config.toml
n_kv_head = 5
activation = "silu"
attn_scale = 0.125
init_std_qkv = 0.0146
init_std_up = 0.0146
lr_mult_o = 1.1
schedule = "wsd"
Each number is 128 + 32 x the weight over its row's rms, rounded and kept within 0 to 255. Layers, rows and columns count from 0. Numbers have three digits each. The size before them is the row's rms in percent of the matrix's.

# layer 6 MLP down (transposed), 1280x320, rms 0.105, rows 470-636, columns 120-159
107:143113166113174091090124128057158154148149156121167114133148097106117108124145147124110115222095115134094126156066093146
097:142154132168124182171093169118111102060165140118093171099062133093145168110132131109151165096139144119099131023118107160
102:106177124111145110097100156123165141089181141073150143109138117130144113149161116150133138111085112125097202128087136128
083:123153100148127137203129169127115127085137132093129147125067129131096127095050109115129141122153100138135107086194139141
099:134196133149127146140144115094133152078145163100142143148087156139170144147035141118153165150211126112149118130063126092
100:111143146065114117121116134103124153174156204159195147153140113083163149120186157111191147088090144113127087139121153142
084:145162129147108103201141128092103144043115128157112107114085154129111153113039090111135119086183099133127099082187066162
110:102092153095094182140102096117131159140193182184168126071186093153111161154147172124091113115106133118127070102159107107
097:107078206120167117158157147104145110092123088134100121160209097082104156164122073157077135135037174120139111100098097166
094:166174144145143086184068125124135165060146126073140163129136101101130148116156118119111095125067091144152169163127099112
103:132117123133143147085106120159132113129093115143143145150125117105096153094126114119107112117138127118136111143124084138
102:127150140164133133162159134168164134095148123137100114088111083173118144063109134124085099096151198093129117130197143136
101:071158160099174088133117059124136160188132142102159147112153129145080115142148161121136140181115081162180077130071120109
095:173175161189077117160197153193173123109172113121116159107103178121119153114110107117139154102134149150109133138197108132
077:115118103189116099165123165111134077077130149105117107133073136141134142089054142126120130084159131114123140099204156137
109:069145205118162110137152107069177144106165124133128127068122131114174116165110122115085109080113149127158093087088141187
113:126177064109114073085122060164125095162133166130120197109138126105111135152157095122102154093081131121117146116145127098
087:102193092200126097175087103139119148109057062159158093158098117129181136114095162167043181162101143159117207078089113104
092:159155128139145119068186098140119165123156169115164066115084110116160092049145144121087138155122144170109111103198049088
085:109186073143106131228100129184148106089142106102103119156095141106116149075061126146154151111104100144134180083183097136
105:135099133196179091134088085117046141120156120109108135127128084150156144148137156147103173113104145143142094106111158114
100:205147087131124136135123088096085105073127099124146073126119112076150162151127128148139106079158131192105098162192080165
111:154090099097154120119179111082085099131085023121095132122105112141147089123126108175139110115118158133132118099099081097
097:174107122145144155066175150168169152143131091094210141116138116129107115179136082116083120173164105117077113105120130098
110:148147118088112148158123151121144113112094124175097117111134122070168126124124145076121168150157175098112173117124144143
110:093119146112160097124104106206126104159067160164124133110100092180108092128180098082133191163100144165123153204122147092
105:138179140082139100138115144125138148197064114118108115110146117085141151116171116093185129100121133103122105104105079109
107:145147116115124097088082098125111142173139111155148089141159106136148101140193165112163204190130136067125157160145118117
080:114186094162142111196104134174146095091135099064110143154102142076100195115057134150109130116109099139103166089160173099
102:113052148146185102124104112134097093162116108140129216164073097064110161099196127148172171110063151115118090099168185155
102:193161138082096101139120113143122107127153134158175132097133090145117162159191129164098158141168129083078101163149149189
098:171120115155148076147216146081132187081190140109150062119110143099124146036133199109109148128139146154163122143214182081
098:131123133170108090098166088133176174150175171108149128144131139155139106131138133093143085133182093168144164156153159042
103:091148157095205080101109093106117119108143077114118149073164190067099136135144098154101135144063129176103162153095109166
107:101110161138175065001117133123154089187119121159140130092144115140150144146168105170077166120147140133103183100176124142
108:080165100135112144130109184084124134119179145156128130130141084056056108054029152158138068083145123140107133106076112200
086:085146063124111159186097169113104096085152160100112159116107127090104141084147142118116075139151152140142118121169102142
107:119160129097130130101121082146158141110113082125074150143068074113133154105167130160157142196099101114013161189124130184
105:101091078069094146173125101141136174174184154123149157116177142141088103091109104169146107134129072154115143141091140131
097:085134094118182119152117111118124142172144208135109125123147098140127150119141124156149091128106136150101113147110123104
082:198077132164142132192115129161085138066170152092136131159110114094137161116114104110152124138122081162082101106183138181
096:120137143155146085020169164085108091162142064139119139095160117091105164150190146117091095141145150153116136089116177135
105:197130198060108104113135167192083117094135137136158133118195115133099137154152144144106102107117130133124073140022090152
085:133156107164101128218110157197144152085115129116121122154103124091059162103038109131125122138184100121139155107138089134
103:118144103108208104111144111092153102164122158166188125098123228146158071119122159056133128149101072161170141171124124166
100:127136113178125096074141121144111128153165099177155128106147158049136140165129111059159097149069099193109131169133169173
083:152202097112128131145109128152108105054155126052135126140102118119076158076085126154104126058181097156155150120145158110
103:152080115118139118187112141143125102121049180121123076109154119124127078114150142114053151140086152109112120184169115126
103:139196128185128155108126096116065128066154162162098096131149102146158146154158144124111109094118147145095142124140108177
100:104106083103166114116105187049083160140123132114157110090133140095128120178185119143087171173056163156173125122083025107
100:149095076145092147095115153121134143114156160192111127144181111187137143124174124165136115117094075108113125145161110099
089:101133068199110154136138133141166116082165105146125157107086138114120142105052148103177063077137157110082173132164140103
112:145092167082172087151108107123119138174121133177132135127094089125176082119155105159106126167037083074167108180084140121
082:115151116133090109197073147138130085098104103120112113127059141129122136147063133108120130072150134158127176085178101118
088:177124090175118108191068058110173160072109109119094118150088091090119168125062114118137108125123127137125139092154107119
091:155099139118135066077131082119112138194081115143161112098110151120179128140196146138155124152151132104108116169076102143
081:127142082126123151156123139151133102071108106154143120164119182085073138087051135124145144065140126139155161106162116132
097:096145116166134127139127115132091122146130117091063175108196141104145176120147094132121172094098064145080125161120120151
090:176145103182132087157117130186223120159151119127119105089084084195150138086076093189128072123103097112165139083116090097
089:123186119149115137152102104136152067057141163154098133081113106132137091133074122123109083117091120156138176099169131129
102:118117142054145074109164075164156120167090148105159131124127145119147149099210104115111151125111119106128114077073125135
096:167135060153145130156097151157160181130150106063110097039093144126093082062114128128152176109110152113111123198092150067
104:163166233067164132153079109219142138094120147155131094099093047171132139105090105090142133156193216050137043125178135157
104:108082079091107120095122107155158160176171084130124173055095153121114103117124072146125105076183091153109062197119147145
100:144183168150148061152144184132121171092156105068095079146113137134148143106144151140197136116095118151104129092134139129
088:076127154100129141197129096102088139132113141106119197124098181098135151098144162156196148131105071154127120095100127129
105:123120171127125115078103077092134129111140057127135090163150112151095096076140127124117125131136142161149105144119125164
097:091197163196133086139108152125128137169082093161224042111105064137101175043081147122127114159113105092130142125098155150
100:135040120164142094180180125176154138119163121120148142180125142095160158128122177163171109143141153080172074101135145140
109:126073118166163091152119145133127123136149095116168177164189161115097130088069174128171105130164092118092183185117133143
087:119105139231097101108118164170167142142117085142137125139101145132124126108078174108098110168164163141105112078120123148
099:087048109054173113204124141134138160096105148158098081114108131127091070099163172089138124100193142133118140074136149188
111:092167068096179108141099134159162177051148136090094179077108110122100132134150120129137035124145119131137133125206116138
104:115158126116147130100122107150143111083127127088157161151103135105098133108146098148153093086137109076127094157146112147
106:198124144077104122155084180198119085089086166092160159086131104109145121048107099209134129098111147078167122133152111143
101:086133143118124115107136129152128106164074119183166150139185098140161077129232100153109150162115118100142099102079119125
097:143154140152078145173029089147136110191151121142080082086090116119125139126128115118139153109146144132109119136220122110
096:156088064169136086168148106168099122134135105163132144208092089141134031084121067120124133035129074143114180108146137118
104:093178147112144121123174137136140152139140143130173088189157097103123109136116128127105118139146084148130096129116138133
085:141132132149134123189128131178095134037119134120141142109109129074101145061049121126147139078172088144125129068149117156
108:123157180107143130118080142121143095166119159101160102091122125152123092090123093137163128161174133051092105103083158133
087:136088142164117152220137156125126183075170148124119136147075162130121138126104141085128102074147158128130141089162086148
102:119105136073130079162158077099151110166145141127174167078123132160116154154133099090157121148150149128143109084086132157
099:143113133090139073039095128147119163155106121184133132082148139122146121156214172129126135130108096129078099124154113118
101:066093089212111139124128195162142083190151124116150091129128148124167093149147109150119150123122129072128138129060133127
107:115084109052131141179128096125142101089143153131120117113071107117087134122147090154123121127120160168133160106166117149
103:147155124151088109168105174166102169154163151136113179097114104172157157131175122160124112167161143089105106079129101170
103:236142099134108153141153191102169139114142189121144076143147128091177058165149154104167062108123158170173101080154073110
106:164157136099146149170108052140108142098141167117121106132135123128109128160108146111106114130143139113160138126104073140
092:116177080153169159172108123093108109086165131130081163136117134068120136101160135101165038157121137075144113168143165146
107:148110085077117167132107132163107109122101121090098118131132114133132130182119120152132100048163183154090139169111130144
090:127145159132141124127139122106125135161132142167133152116103093161122106066141161114112153108144105042132115123118100121
097:118183090080180150167091153140129164170096143095172103113131104099097127108081086127114214119084103111158134115124160111
087:098142082173165107179077141133089167059148184152103130083160093102145153052139106094151194141172137140158125092131142145
106:140136191097157119185148122134197127070157112141129132148065137191146082140118123144049078122172209161155126124080133133
098:171143114130160108109170133147106136082101150122118131124133060143156135123177143082125108140158134128103116129139165089
105:158123162134163115112143137093127125110161103131118167155115151093145111170146113138175111100122151140068064094104094143
116:135123142092108182077147143164057124139107144111131145130161096147151051156107132137119113109099088107151143133147102138
103:100081071138144153178157083118150144076190130092115130181145176088131112114141099119172221089195111124139116117176152099
103:098097159124122123168132090112202151109108092143154093133135121154129130088109092144155085118072156130125051138097085136
113:147093145123142162110136138129061097142146069143132144162150118076082084092163142165112122149089107130111147115142142135
084:130129099166145104133113169111112124028141115102115118129114083069092230125050091118163150061185125134093163107134100117
097:094145096173176122146097109119130141174123152142162167136125089150137104156139189089141078114066129148068197081148138173
096:106130088139153135106146119155154094149156123128025097128131132125086159081118156133118145147144143146124130090144157086
101:117132134101097183080130133138113179072137067056125125103101127085073158150127140120181122083193124103132104123128125137
100:090145145143149147067191132093114094091110136143149151000107126153101123121141149124111117140149082138123105175161130135
105:164080148106101148129133166164158111147158158163153118185121172117153126181169119156122115142127060145099142154168144084
099:134085114121122169103149142138160160154163167125098100151119120117144047143097146164085102113119082191124124101078112131
102:143209061066134145114125095119127114208077070116162127182161084102106126143138146096172175155098110092104147157122081091
099:096121123078126095183089098109117169175124097110179167133101112149119087152194151120103150172113102135094124125060124105
105:100128125045095132101109143068131128086173115081126139091167101149166116112142151157135089110100135087103106123134145123
097:113116132129149135193132130146147109143104121083088141111100116145126180125164099113132171098169122143147141096085097139
106:143094108104107088142189070027089119063153125117135119153152167124146100134081182129130147106166100139086093092175174130
098:181118177121135166104138094138139146118135178158152137119186141207123121148206123134156116192118106205117107115064068087
097:142100088146069140156078206110136158083143115172100084080092108138096152118095190141120129149120126161101143101170113134
111:191151135128160138195156130108114127157145138122114160141096135164147113109164153142105171130183117153120129196119112141
101:122098194140131150094135083135108187075145169143145169178108100138061130079111138146142135106196142159139154114086182151
101:138189128079163148104114057099141172100138119132086137119149117173094146110121132111099105154123144106132095151105084140
099:147107118092168110184127153157167151097155110097114109094076108126130163145134150153134081150095109133163163123107101187
118:148187122127110107148124194142103178120120126096127112099042148144122102115106137111128108103155167084136125069166141069
111:164180096164145158133116150157158149083138085100138082138120144141049129212073108079129132148150192117163130146142104129
097:147181141185131108100091048148140107106163108115114113181076116087197099155047132140093139136134081173097144170156141137
105:138134120156103118131114144112127148141104200154073100102145068130124142164068148151048111086079084077132146098101115155
106:107093144159088171173109072162138119090135159104124154145150151140161128117128105087130114108109176115146072096086143094
111:117125100097113144197109143125164154150069128142187142146135085119099136178135111133103108058110126141110050152109102162
095:134155122096132199137126096128088077091136110120112084147104111164162106179136151152174147114132133141144169094091084138
098:162143114111124135115112128085123136158115108165147134115170145124123142172165120125167144115139110083115127147110170160
091:089160158112120151254095173119117102133132117089135138150113114071054157119067120156106152110118105129137127087146113165
088:096107134113159115202148126080089125122155106117109153017179031071103208084158128102154165153068161084113168128134151122
093:088075097118090122152169110141174151153132129115094183159078141102172079121089166149134173119137100197082118143144121132
102:152134185071160134038119135150096107145142090120136151098092103122172154134170186108125174149099126087129139071109126084
098:116119106150101118156121131086128140047089180176122124131152079109134148142078106141144099119083201140140143152139169163
099:110159083169151106162167159129138083130159104176110094113104115147118066148115116142122153147139121106089120131099124143
098:110061151106156123085108108101077158223094103165137125100209138111124120143175091114142119110117179085119080191097128130
094:150171097208201136140063117093143147114173174146124119168154096094133110119157114097159163120123137056167116142143161166
103:092176100113180048128157108103146192066119144109127133115181177079143178135115124105134121117104132057148140088132144117
091:090134153169141186187134148131128067082145152141071129136151110151135114102100183147124115199122123188111169137201128139
113:128130071187121154162122083226108146146162155114138147123199142158017144127098172098122149103162108148086124102142120075
106:133103112129150103137176066136099115104138126152089128170126086151143089123154148105127116097081141112108124134124087163
079:098111139137125166177114132112091179061106103115102159134126140134115150105046129097105126131203162135114143131158113143
103:125129073135171117179082141126145123096110130032113171170127113109126160138157191118129119085157134187103102072145134159
092:081159100164174170152114135143127192151087130133128135168096181142187132100139110085138130103161147154117127104138115093
099:141132135118159138100113056152123149221125120124135136088176128127143138116136136123151136135124159121087165104115115150
087:102114218073129142137111157065152137082107127104110114149137127086106116192118106141075100109079149123171118092108067138
100:097119095178125137172157127092154193129129151094076138129151129162100158059069153143062106140151146118121136175115165088
112:094080183156163162098144166174123130152124146157130124115170096089191117132126150166102141161114097132159121149098175182
098:098070148090109085129095177101154151146159142170135144129121114111069158104139143140100181171140170149109120160151102121
115:137108072111094127189103195150138099147069110049155162103131156121181084101091098144138118104106128136160096140117101152
105:127113143135165132102097134076166087089094141147187132046124106125104173071142124090094126105119114157044136056101109132
108:146112163200143147135163097161129121154138144159085127121116140136195143150152162166134073141089097181129077177161130113
100:119111134058154128086110142106109096184167135113090083099152117112156103078134167127095079105172146097155109165135126160
107:149125080152114145084119158073140182130175157144123071123176156089086082156110144140124161148187212125143126175102153112
099:160129147159095125068103106131136178072136094144103068078122197123153125140114152169096132108094119184182051144094119121
119:120156093051145145125112137153168108124170106063154129081093106058071126122165132072140175128156128183114113166111083158
097:098170102134125126155143132115126129046185121138153170092097160127111106108021119096135127149159103126101164151076153109
094:085058090212126154100111158129096111183122064144210137088143184090138151184140182200116182170098124088118099162088171163
103:146138195151128080107121111127099121141129134122068161120099090151164122096193159150131132124163170160101086136105129170
081:106154137157125104196107154149136101092135093136146103148057118096086137109045133130094121120187136143126174063202142146
110:123108153141115134072157172148115118158144176155162109135140126086164063143140149104095114124092101129070118132092138103
099:129187069115189121090101139097094125088150116138063097078132102143097180099114122116172109067099167096138108135115122151
104:111188110125124116070116102097165097146120120143107168171155147103128100121142051166135129133143096117104086177135115104
104:129099167097153094117168158117129074181092100179113152131107111132136126102187206140116182167114149153100096148150105094
094:157083164080094149072124086072102169180103106163106133124147102146147111132144107169137099111134166102122076145054139148
092:118160068172129139091159106090114145104158077124096118117082155043120204077163175155129145130118131165138098121124122129
114:112095147100122142083095110104185160058125186089124132175168118101137171105145075128102173142147050117094116109121174142
094:117144161134205089146153113109093139115165107068208124148159130135098186025085131125121131088129115111156196173136068111
110:121107110093146094101192134119158114122078127150124159096138092150131135139093153092081143184147122115162122123038079119
# layer 6 MLP up, 1280x320, rms 0.127, rows 471-637, columns 120-159
106:140156157123135194116169117123187091093104153147119137140129124130092132143116079156100139188086123123144147091081136070
104:104071153101077147198185198126134130156110059098161121123104205120133144230222175112098173125082141114168152095172084133
099:099104132145097211136157119145099148156114120092125109142156138131118125135110123132131137049165114131129176148131124108
107:131127100205167086133146174090126152118120140180106073105144128161127122165153145160143114103065173174174149147134108170
102:094167151130144112092127097123121095120096165146135108103174156032140118159118078115101103105176097118094143240141125157
098:159156115168132170133105141164180115192114148055106117130145202129088166180103159141061139097114165166119181155162175122
103:127078106146130143194126097138190118085115114153103081182160154091149051144131157131089100161099157107152123116080125054
102:108123103111071059179098100138123146138081087141113191127166062151086162150058150106154105085084014099136108142136121056
103:200130128103130193144100140156083144122143157134138124168176145101150125196111132108170088089140164080169110142104113137
101:113157124074140188067108146100091128104112134108130181139115111121163122093145152101129134111087121095102152120149144082
098:036095152081113095114066137110146088189157111095145131121055053115156123189142139103113150113138146092139088061151086137
096:143115113191169116110206141125109132139132115164107115127163166071098141130091069151072133141126094109143174138139114170
104:107119166154136090105122104102119166172126081141147113190132100125149167104157139105100150142162094071085116159131167149
091:136158140133156108140144120146129150118140084064110084143132119153055105107082148156148186148106126103166169124133158128
108:143133113097161100195114142118107138139130129144080108069161083106118127126151171115152126144113141089114186120135080074
106:133067175109148086124189083127144149089127131121160187090069134093138147113126088114117094098082135096069124113114126136
097:122083179091095166110111130041060147143178135100091102094196084065188091170126083090133069097101111122194142162147152120
099:106132149108097139132138105077137129089110094124142126104174176158172170116102160174180084123130141114112093068092132183
097:049126136115145167130143128124152133198123137211151131124177150125107199145134137176077073097156072136137069126107133203
103:109065115143115080129140080163081129193139126142211157169103121150168134125073137080096184146089152115154107126096062155
102:093083130137133094169158164144087141117146134112147081164108059144137118167176103064164160126088109110054151146114097133
101:145103124126110197136104139139068175079055158109073173077155127120124151152106127083095135118137214171194083114141108117
091:124125129131108132137063116095099164183131039129087078079158116152132148241148122158050181091098131123119152086140126158
105:103090204099193116125137180075116070127157148133122166101145126097134144110201134147177113126066164142054087090123108124
104:072157128130146087070020157113137143204140130140064134100178144125104128116134135146131088090159095131117148109054086223
098:058151168144057166079107131124162165163189164163162079128042128114142102135139069147167057150146133107144155092094136092
103:105116188136135060135115180137111169134141174083106147125140136161137126125148120103111165109161105142079122082168082101
091:108034148068118212128177091098140085139152137159162170079158175155192184177146124097188073143116125127129110159111117111
101:051138084119064122124100182109152183144136143149110055146187179104163069117136125191142100144179112128133150193164161135
099:127118148145122142120135169176121116207123061095106099175119054136094130089163157133184153185139133162123143083165150119
098:146122153120175142088154108123175118196095087133185152145105128169122149127090167168106114143157082145181111162151134100
093:127116154136140156150117072139111160060121100151118158168159130118138105103107088193115141112136109136119075143079078173
104:071084116138182144169135175105107173198118114125062141146132175127084140135076153101160140101128149121135115141114198089
099:129131139099181173184140125143116124082037191069113089141137130136169127125099152121142119091180119144089185120078097203
106:065072128149164128102087120115158091078137166128110134104125121141084174092126128116150173155198134163144096123149142142
100:134164184155121131075147069144176166128130068096086091096155146134058125177110107129110156122148097121111145127141129126
098:122123176075125172139126164103124125125151134132123125089156149102125102174086176111118102137201125153187100117173176097
103:119124120096122075117177091141098125116123042132124141060204127175184142108122132138093132186114163139157120218091135139
103:159106191107149114085189126102156101163125149149132112126109066126102149174149131140121178119112116138085077117168137104
100:104182114128124134113196131111240105161119102142129058091118121116104139158160136135115087100146193121112254134027115108
090:109082205163134053112126136136150121100154098124076146108145177125102106178126145024111134112145142213148075110152087076
100:148164115124128119158113073126121135214151139121134134148135111125129087127110076082166106126147118060155116160128120036
095:138109131110144152131138149068090122122154166103158092153147182198137136150182108125124108117122123151063096164119219119
105:118129111088146175106117156119163129139131122109145137167132121187112204067110114073124124136161167072117124115127130091
095:137092086075144179142102151092147101086167121097109182110131131184112154088125094128112137133140113141104105149110159139
089:070177109128145177165163115158125111130125069124111138104159169127106126087157097111139114115119086141128153108078134065
101:100172180093200215129088129102141134139086118200127140139156180112142167122116187137109167130169116110136135138101129152
097:107132148086110120153173080081054201126034177116120134145076094106173076093174153171115065077139108116140109145087104161
098:063091162077156160135168097131140113087139103102119102071149108131089127152090094108153131131163116138091181136130127071
094:098121198148128130089166099125108155153116150133175162115121138095171154161145195090121116121165126128146089129085106124
097:125154165161141139140112083113089136153118088124167125109158141161088081083102113116152155138119142080199159178167117101
101:101189146129146122125124118098142080182129139039149145079092153148176150074127143143167121094130159143099140070214113116
100:134170130131111101127145148133147160136181115121151116160128175123121114182162100106152194139100076104111142127104145142
094:201148140166100109126092141105122155121155090152153200096163157111072119149093140125123152105187140137133093062101170113
088:076131136156185130136182121105121165126103115097150092147171116131091135162125056117177118123124135109132191145087106158
094:057115167161151149069116130083117110142125120178150120084178095106135121245152156115161180112085100113157108186157172169
101:202087173133146091169126220159180172146119082127157101148093146116173135222181156131146092126160111104166149134145090094
105:115152144039139098154117063116099132128179170093142151173139135100147140105106123111102171124096126119152118198152137112
097:125118129090114108156137123122058152119115093113112093136109120141152151129112064196118136186129113090112074170171124154
097:045144086137136096133189126101195135148158135093118157093100092158122147173105144093126113189129153138090134092123089099
103:094159138121096166138121132124149157113153112127149107159156111082132122104138144147133135077172108089091185151163125175
109:103112081194056116163074097101174119144159115148162133179047164117100154111128108172120118157158099149101173121135103085
096:215176117117136143139127173080140100165145096112115145128141139179130181162114133093179125150218115163078128154159173152
104:164105139149143113116088150101176118115094154161129110139137167181129122107095080211147160137123163119122135160151069142
093:135125101192168129148075097141160118081128105139093079168096127121102142140091085205087066160176120089153212161134126126
099:174145122175131109112156130107117153175109136167126131122158069137089055164172197133085169164113095132107113106123090098
103:122113084153105088147164166080159113151106117101140127136116133119158122136147082120177144178118181090161168234118091124
098:072166147126088111101155178140133109128127179114106126138132133058172140111103105137141056143120151137137177133102125160
103:121176119074091157148071122217104093116131100147131102121149104121114071134097183116110156136126150127117090129148106134
097:116132094105145124110103117109186173154155154074059183184108158118164142114109116171198186120083133113146141092132097106
097:078119214101109072090112137103103119143194089097126170204186132107094146125048169145168158088129137168145190122115111134
098:137129147082095134142172095106165113151185114089120087089183130144182129114139149107090149094077116151147144192131106120
106:136128082172126151147161161110120123189092129109129124132118150136132130112096091106137086126082177141185103126081108082
101:108162106139150119151108191049140134122152141136142150090083125188178171155123118127184203107096104104191143103193129110
091:102095113124132177163061163107155108095122071008119137087092139118109143093036125134146133161162133185079145146133151157
102:178122141104181126083109159133105125123109112038120114164147109137112120113174105135130115151158166190115158158077118180
101:132170162145105105123064127151131099166093044146105127101117178121134093118153122119128119113132118137134122165148094150
095:116063079039185170149131154131150140166103136078123113093139158143115130151083148068127079147125107096141108152147115107
098:144115116146149124014165129137174084173161141079141147159170140126152179181090145194079153191078117115141143151155137066
107:112105128159153172124105181121098144168108159101133076103185162130154080219048148116109120103122168134098108104142119201
093:145142179186152112151146144136153147157113109114121133143068109109137155164166191174083142093072097224119138142172039085
100:133129094199075101209114146166110197108111125132052102163126084095135140142122123079145096105164117140113113125192096135
093:163140112135080156084118163097178119095113125073117128142138163121135083129162110165157178120092103171136131087113131094
098:099146135082111117122110173084123145137170099098118146132113140197086173128179122109156130108155207134184142088154121160
109:105117157113100129116109131141174139197134109159126105156199150147149070156157197191114090095137134148171102113056122116
104:140120154093163093093039104120143104097114131116141156151132084140152200173178090116132161090165136136127107116132111125
104:159143135108178100166143144141107108096121105095074132191164125080056051083095158107108122154118097101152141165154081095
107:097151216138146139071100154092164126147142188146145145062052125092120129091147118124152161129121119135161121130154177133
103:114030129103084137085140106154100178145102094169076124114106149112114085118121115172140162170115152070139171119097129124
113:068154105066100154095142082173146072113078132104136107186116082107130139124113079093156151107134080148032190139124060141
099:111075117177157127129163090124153188110134120092085152137134132111112189143142131152092107182131128139113138183102067059
101:135080160138121141120102132071104129077109105155165139122159136121119162123132115159068114176109132138165145188139179176
093:166154109161170170122141150137104142081106107133111104135156171083103158153125126213124084147135126085142130153118181123
101:178102170143155133101101119053159113135158129163114157132118098150130138170140130134157094155134134106099131181144119093
095:140123151118127149190102117134134135147107117138201131149142128148101115133086129165089113062144147084120173154068168145
100:198047162145120098151095136164115107121145136138104134184147119157125095096203058079168099118126102136148112144062124105
106:122088124159096152151149132139116127135126081151147111087149133110100143168194140133143135167129106156099128134168076111
101:162155126150148111134123149148141057096154106100187127097116133134100074136124139163108105130163138149164074165094118070
095:136142147158061091105115101083174150141087137136095163071176144165117153105154153154176151106074072127173104127156099111
105:137158087132166182114143144167074121131169102097067050075109154084135142151118134123158131139135118127133184153180131147
092:110138128149194168121174137138105131087139087129096130135116083058129147116084127130133097192159066079133093151106187080
101:097091169148077138167133110143085145128145122119156141212158130098173169100100124116158174198109117128154076125095138078
096:166121149089125153111093171106047123099126181108172079136146136145156099113075167210113136126130148119138111122054143151
104:121064107132152112111104125166091137174080178089115121189110127111170187094105118180141129166179118082104075107115119154
097:114087163113109176121116148160109155162090086096175181111149164077099125185144123102110115120134110079130127142165119147
099:112147110149115153139133102100131112086185130112082084147180209114170045175118147148129189057115158132129165117151113140
096:129135096141174058125080094110152129157123088107181152109148091176149197062145124082137190143127127119132092119109159154
100:123099087154120120135115114149136119218191148090111152137089095122113169117107095121136176135057113141171129050182176146
091:101157116180090162118190161114176140143166110168093089117188170087154161124120122135159131142125145085128170099122132105
103:103160146116110140113080145115111063167143094124144078218192129124128128097131109123056075132047108113162158075165130116
102:070104151146100127121106096066136182097126144221137161155125077107130158094127147131129127155133095125100131166134145186
103:175059161142172183102083116122088130100108089152127126160136154150117129176115096101090126122090098107129158134124177086
093:118081103092125183112115141125158106104119135145174149114119089163081153106114119135145117203192129115150161134125122105
100:144142192090093083100108084131176120194124117141173160123099180157080098133155119082161130115164146100113114068089185126
105:121135170154108154110125127133089082134124123102122108187118159173142106104071119162095115164105099116102140149134109080
107:136162021194057075141094144126098114157111133062163099117073136180165162123145184114075147116104149152104088125113124150
098:104148084133080170135178155118110174122172163124121106083106111152137124225137126149167146131128115103164143132138164117
104:161157129114154142128130106126127121092164111127107086155124139183150112096142181125131131087166109129091170095152169121
108:200130093114112113109142167100127133122129159072121172126154153180156142077092110195088185180133159157177171094128079098
105:130119115127126086093155112135135157122060123116157120063133155172128143069141155123102158085090111103089154098150144142
102:185143130107102194123113123135149112108197120171073084131175127176188160096140128102100151139136177116119072111109110126
102:108125143110095092046134090174127129119144114067135145141130146143133134115128130091081159144119135154093104101139157111
107:056093103105136124127145075199148118138106123134060109138127195057115156141094118164117074139137114127100158086107086087
112:119101113123071121177114150118124152112114161100192140127120118210199101128098064142177111161091093081122139108185146057
104:110123164123143148107077146145106144141142072178090105161072113124106102066115129129158119100118141110131106129157133117
098:189110159120099124124111139116085123181116163115105112158107152171132229104177115120139142076122118114191186104071079129
096:095082157167098195127151153114069093168136124092100125096146168139169153146110129124154135132128066160099121142141123164
095:191121107168143109066159110121185124141120127168104110122108148134084168091117107199108138106193146098129096096141148157
097:181118159165104097134089119156169107082131040160163135168161121140123110139096177230109135124100083122121116137160136137
095:119135069140112128137091147111136155069152117117102115048159146132165139095160121142128141046059095182118101097099132170
097:099114128140166109110163118196194133173150089117118088100102162112122097132095154091108094108107083148118168110136113133
099:155142145114174096079120137143109126198141136111030101133106132127107099112109151106205145125138136183156201124147146119
085:066123180141114146177151165139198153168127066089124117101086104175054145153189143110114141105135149157106198146105118132
097:175128116093134102154173121098122110135071084133169177166114117114150126150089173160143105134097155127147170128115105083
101:145113155202155111150136067152165103182165106169103118162112094148114154119127206162132090100122098149173150158214152064
101:130132102150139094148066131157134163133082094162083220145079064144107150140110091106098106090186101111163112103103126132
102:137131129175128046046139126154108138091094120161164158127181082179123141167069183100130108157127200160126115206143119136
107:133183158186078134187122092120093141128124164142134050113059143152123147110139101120092125162062084151131116120128078120
092:137166126148202151051178164123123101137078101154096070166121108136115144157106144111160214177088104111124147087129174109
099:118135181108130131117156139175154107160096103095142109141116143120128112191106145112129093117141150210106155135201153091
099:211144109179106122082133187152147074137159103160134151131151140090124136100131097143110120134066137166113126171131164125
092:135166177128139091146123110154104148156097088072117109143129101130129172116076124113152148101092140145146107147135098164
099:089139142139145081086068119100167140130147135205116134149141136158122175130129104124177118096123121149063063135192102029
098:125091166109133138098119115080082122120143096089140245111116160196106113167136170102165148104155120080057138062143159155
107:135146087130182086179091131109157123129093127082102191116122159196139130108098112111124135098094108111118144103077177103
106:114132109165099156142069128063189126174152102102116106137156122072189144161172113152181131094130122093135127116123134196
118:163153127056120090157133197073120118151090071091094142135122142212139170134171079163203142164133155115183170142214042118
104:184110131085165124159084112090167177141150074038132161207150089138074114169060137111142119165142111183122055131214102071
108:087171114080136154169183132094131151095159094149111158099138137104198092153124103126129122123126091085101165125136100152
100:089097137109164160132123089138087151128120152128098132113186154120133182104135144105130156148094142119121173108189036193
098:147096141134109122048099070126079138163090148170148093143076124099224096055153156143182111123198101117165069129115132167
099:134165150119127136128116109108099137157112145111134183092147131053137093109148136074183197125160132090190132177136134106
110:133148101122084200106134124103131102077116138131136098106156132152144110125113084126079131079142149172102145135149144164
106:114170121160191097039148147141122146138153101160102130070121090173104130117159162134103134122139097112095092214067084081
103:099078110100172052124097094114134100115112197172126141086155124143084138116179019095116113172122118102167149146158115158
093:175113145108101210162139143125121122118093161119142095162143115197158164121100132092119131120087083114112171159090088135
095:145114134126091165137181132068104112156137129065097128177149124161134133130156170144156209152127086113124133178132177102
109:139114111140197127158098131103070117102122095116138145046118135171125158096101100106084157133110152128153134086107160149
098:102131117062116081125138155135188098098081151132123086174113132143100135118132146044171100110087091093101160093123147094
100:052108082188161188123081131153143139150107089128173117099137098136139078133107185103071117136128093074122175119088161137
107:062140115140082125134127124142131147076108130112127142140122119077143103057140062130105157169182140106162124124171114185
089:109142177166172153203111112127125106158108090121108106128090094103067142163117166085150168092082121099182152137134166135
097:136127104138200140122080110167156156130132093100105141159144122149146150149151086144076151067145054071113134141163160175
106:174135111139167068151122109123144104103148137112116122083098152132112197123089111167130166108128109126110099127146098095
101:184131118143132204156170156163068139109119104182121126105125147134172106216131144137125126132132187130095066107124163088
101:130145107123114179134172153118103173134102164143101092144099158084100098144099097096165181127140124102122175126092136122
104:123153129118117148129113102136135140140124086130061144097149139119142152109137233161101148108081138197102147207130103137